Weights of a small GPT-style language model, trained from scratch on English Wikipedia.
Size: width 384, 3 heads of 128, MLP 1536 squared ReLU, vocabulary 32000, 57.2M parameters.
Architecture: RMSNorm before each block, rotary positions, no biases in attention or MLP, some layers without positions, some layers without attention, local attention windows, gated attention, value embeddings, an embedding shortcut, skips across layers, capped logits.
Training: a variant of Adam for these matrices, 517M tokens, 8124 steps.
Each number is 500 + 25 x the weight over the matrix's rms, rounded and kept within 0 to 999. Layers, rows and columns count from 0. Numbers have three digits each.

# layer 5 MLP down (transposed), 1536x384, rms 0.0393, rows 908-929, columns 192-255
516535496501524540496530586524467518456473517473512487498544513487520521536535506518493509480490542524480507532546513507475496514474502487500530494543524515508519469502482504511465490500519475
520497487513502493525500502499537529522517532461512520487513482505511495482501508506476497514520487531467486514493502493519508458534495528482496500534499514513494509530532501489504480527489521
447519498513500539487496527507534492493492521539470485510512513510417514458536536500460500520524517538525543508530502479501491537522475487499512547489540466529540500513511497522517491526555480
491463536555492509509494535516526508562499502538540472538519528522503497538531469487527511538486490476458464543497512521478505469542460489519513442530502517522534490478468484463462498498486555
526469499503483495494549462522465542516500540497490516529523470537497490498532483493492483455491472510555497486533478462506482489457535483557486479511506487483505509498487540520514534449549485
509542496498513493517521469540473483476526519488489496486496512476446448518496509456470488491501476485506520554482533507506456500501490498535484555519523502459512516481476497497472468513518495
574524499497511512479508537502457470522472492470504518532537535540485518474506462502479503480497480511555485463498519516494482491489508538497477482508526536489500468504485478502442498485522496
477558526481497514503485518513507468526547537504498524558488522478444465530526530468509494515531521489481468526467496496463489553543483468540468542478530510484523554490536498495496504499463457
485525502513515485491518478529479540540504466531492481515523475484488507481473480505500496469544519511488532485525514467510487520534485511550486509485508513499508517485499526529507531528489502
486477520492502476476542534494526528465443531497571515529511490515492488503504473536478469500433539451466531491485535488456483492531560477476547492519502460483497512498534541518460536550495545
510492537503524538483554502547538505477499500499481483463493488492534556530530525536455521508522536511487495498470500470520547515492541480494506534526547518532524506539505504510473490483520510
531506488527487487524489514506508512486500489489539509515528535505503481502510519518541475507506508505477494532478531471500485495575494500505478508559478526531451475498500512523527493499478506
480462495463519493481457503499496532468473482534494568484525504524491493487535518525493491468523478503522546467494546521512506498443433509504495510443462520522504516547514538461510504489520509
493469499551514473487515579470532498500503469511543520515464478467455524510495440511490510516461538467501484490477470480520464514490540488494487534477526501475511525505487529525503465535488507
514514485492531538520501502490466510494529494495494506548464489467483502519473485528503511501499508410478469579469518501474511508511500497506481574526511469533472523521511507491475472499485472
505507494495464488502459523515557519471462505478517518561504474546499500473503464518477438493462521513483556466478503460495503531516477521473527542533496541523535531532486474484503501515477459
503519507507504497495522513505475503506501544484492508495515538541525529479480504480504470515503485511515482490482518517471432498507546537483479510512451549558457462519471478492450491512494528
467468480544517468452544567517464499558533493489489508510515516501493478519513540500503507495484476501489507527510491513488508498529480505521494527465526507526510478479483561489519480501458491
502506513479489529511465517488513509515496466512508465493460535481514533490506481517517513518520481457497498496484547510495512487529500486519504475484500467505482463530514482484472466480482512
484502485462523477501523514455516521490501489493475434491518527504501497523479502519520510490482493538488521491542491505519529479500501510511530486464481478524473459546524521436473515476512485
497531505501518514536502509539486536492471431515482532524517507453510508428509443498478523513487500501479497492484481472495507514481529484482483505522506509488489495469508506502495472505482513
466495486512475504465503487494504559539506490531460451519510462510475511496476493433488513497525517491547539473479531483466478482481476464530522525473530531489508505521484472498474449542496490
# layer 5 MLP up, 1536x384, rms 0.0425, rows 909-929, columns 192-255
508496471469498505486495487509504481505496484536503486445489526469500528509509509445489513514477509466563504501520516489490487499466461475489537526506529522485492499517487521483466532463465501
524506514517514483484490470508506448521555529480514545510492514461502546526550505494491514497486531509460509492544506473558499493531514520491481476468490511496499542537529519517437503474464511
542506521524528491475494491522508522509483524509472517516487453481502517455491481468484501472501479527480506489506497502488471559483499500459501478496516488490501515534523519434509498523531485
504519525510473485453503479500528484490547510511442541474501545514510488523532480542488519494489485478452482535506519508507492493496483539487517500501477456533544496488498498478491506513484537
549481489476516480521475481500543471488468487507459493499519526428453480507516529553481538507511536509527485531504514519498436536507476451548503492489507457509518486460483466542495543582552533
508526509475479481504516493494505453515529490536526516457506496487481451542497526476488482472508499483503539523489458496501507482492489529513488503503472500500537505520510471500505486478543486
474493486489484507477516497522532502516527489462508530477538461480474514505504530483484500506497521481490509515531506511518514506465490458490484523513494493483506491495494513462499532513504473
488493517546493485516472497510508515486484529541466474512450488541506487488468469494520537487512502457523498490507490506473522527464507539526487488489515469469474478501461450522504522477508492
495473562472482439500524509503524495563459584492533505519494474498494479505481538487560532496484567476478506525486500496531544489535478539490491435477501469469549543549539507487535509501490535
463535495504529500478513476557495513450524465480511524517470522467493484450499515494509499498462509488502495499503455481534500467498504496490523498463516512522489481509496500487512539480518484
507503519535498475528472517512491523499518525537512539496432520494490505522497495471462498524501528519460545557459498513500492440511466493536486508507469502511547511473465513494503474544503498
491473501493524490496470492530511508513504519539518503461526514491514527567510495505451501461435479509504554507476529516487514471475481534515510528531504518474555506451501475459482543527517525
495500501507511508481472501525480481474478477522502521481501488514503465499526476526495468502517509495490487493509431511507496525507493500492471501510489515492518485504490470499522505506447504
559506484481518527519459477501513510530504521495498544503505502500495543490472500456471485487466472508477473497526502473499482453497486475503464466507511514500480534523526505486511470515496498
536531471537482485498506494499530507519516530478490535492485495441498484510525460480493498494502496518515541511527484493535499521506450478491496515486475473490551523501519458478440505534504505
529479533526508498475477467499498528479518525495482542483519543482482553519505527503497475495491544495546546491484497506516465519469498466528507513497490505506490514489527493500459509480468513
502458542483544464513499510504501501499545497508488511407488483490496486532464495545505458511516514497503549501508532511512514494505512527498507418489500510517512505525485476443526483499525526
516477521498489518496464486541509444457552483492526525505481531477502519507480476530468490504485470455506534526484523500516466475496469479532492482515527464526495494533467488521519509492513548
485485486507500474485487506483515497520507501497523541517478463440536493487476521503513478520485517472433522480529526464542527469492514490478488488458486498534467501508464471526490535513483546
508500513509512501505498481504512483477549507505523546505500486497509514445480494473503506527498490521498519498509499515525524476530506490512513449537488529541498504488489473517496499462505496
490509498501484489478487495505500485525492485540473472505497536444504534479451492464486517506504501490485540529468515519535471468484459496517518522510468488505530489540475479460473498452496539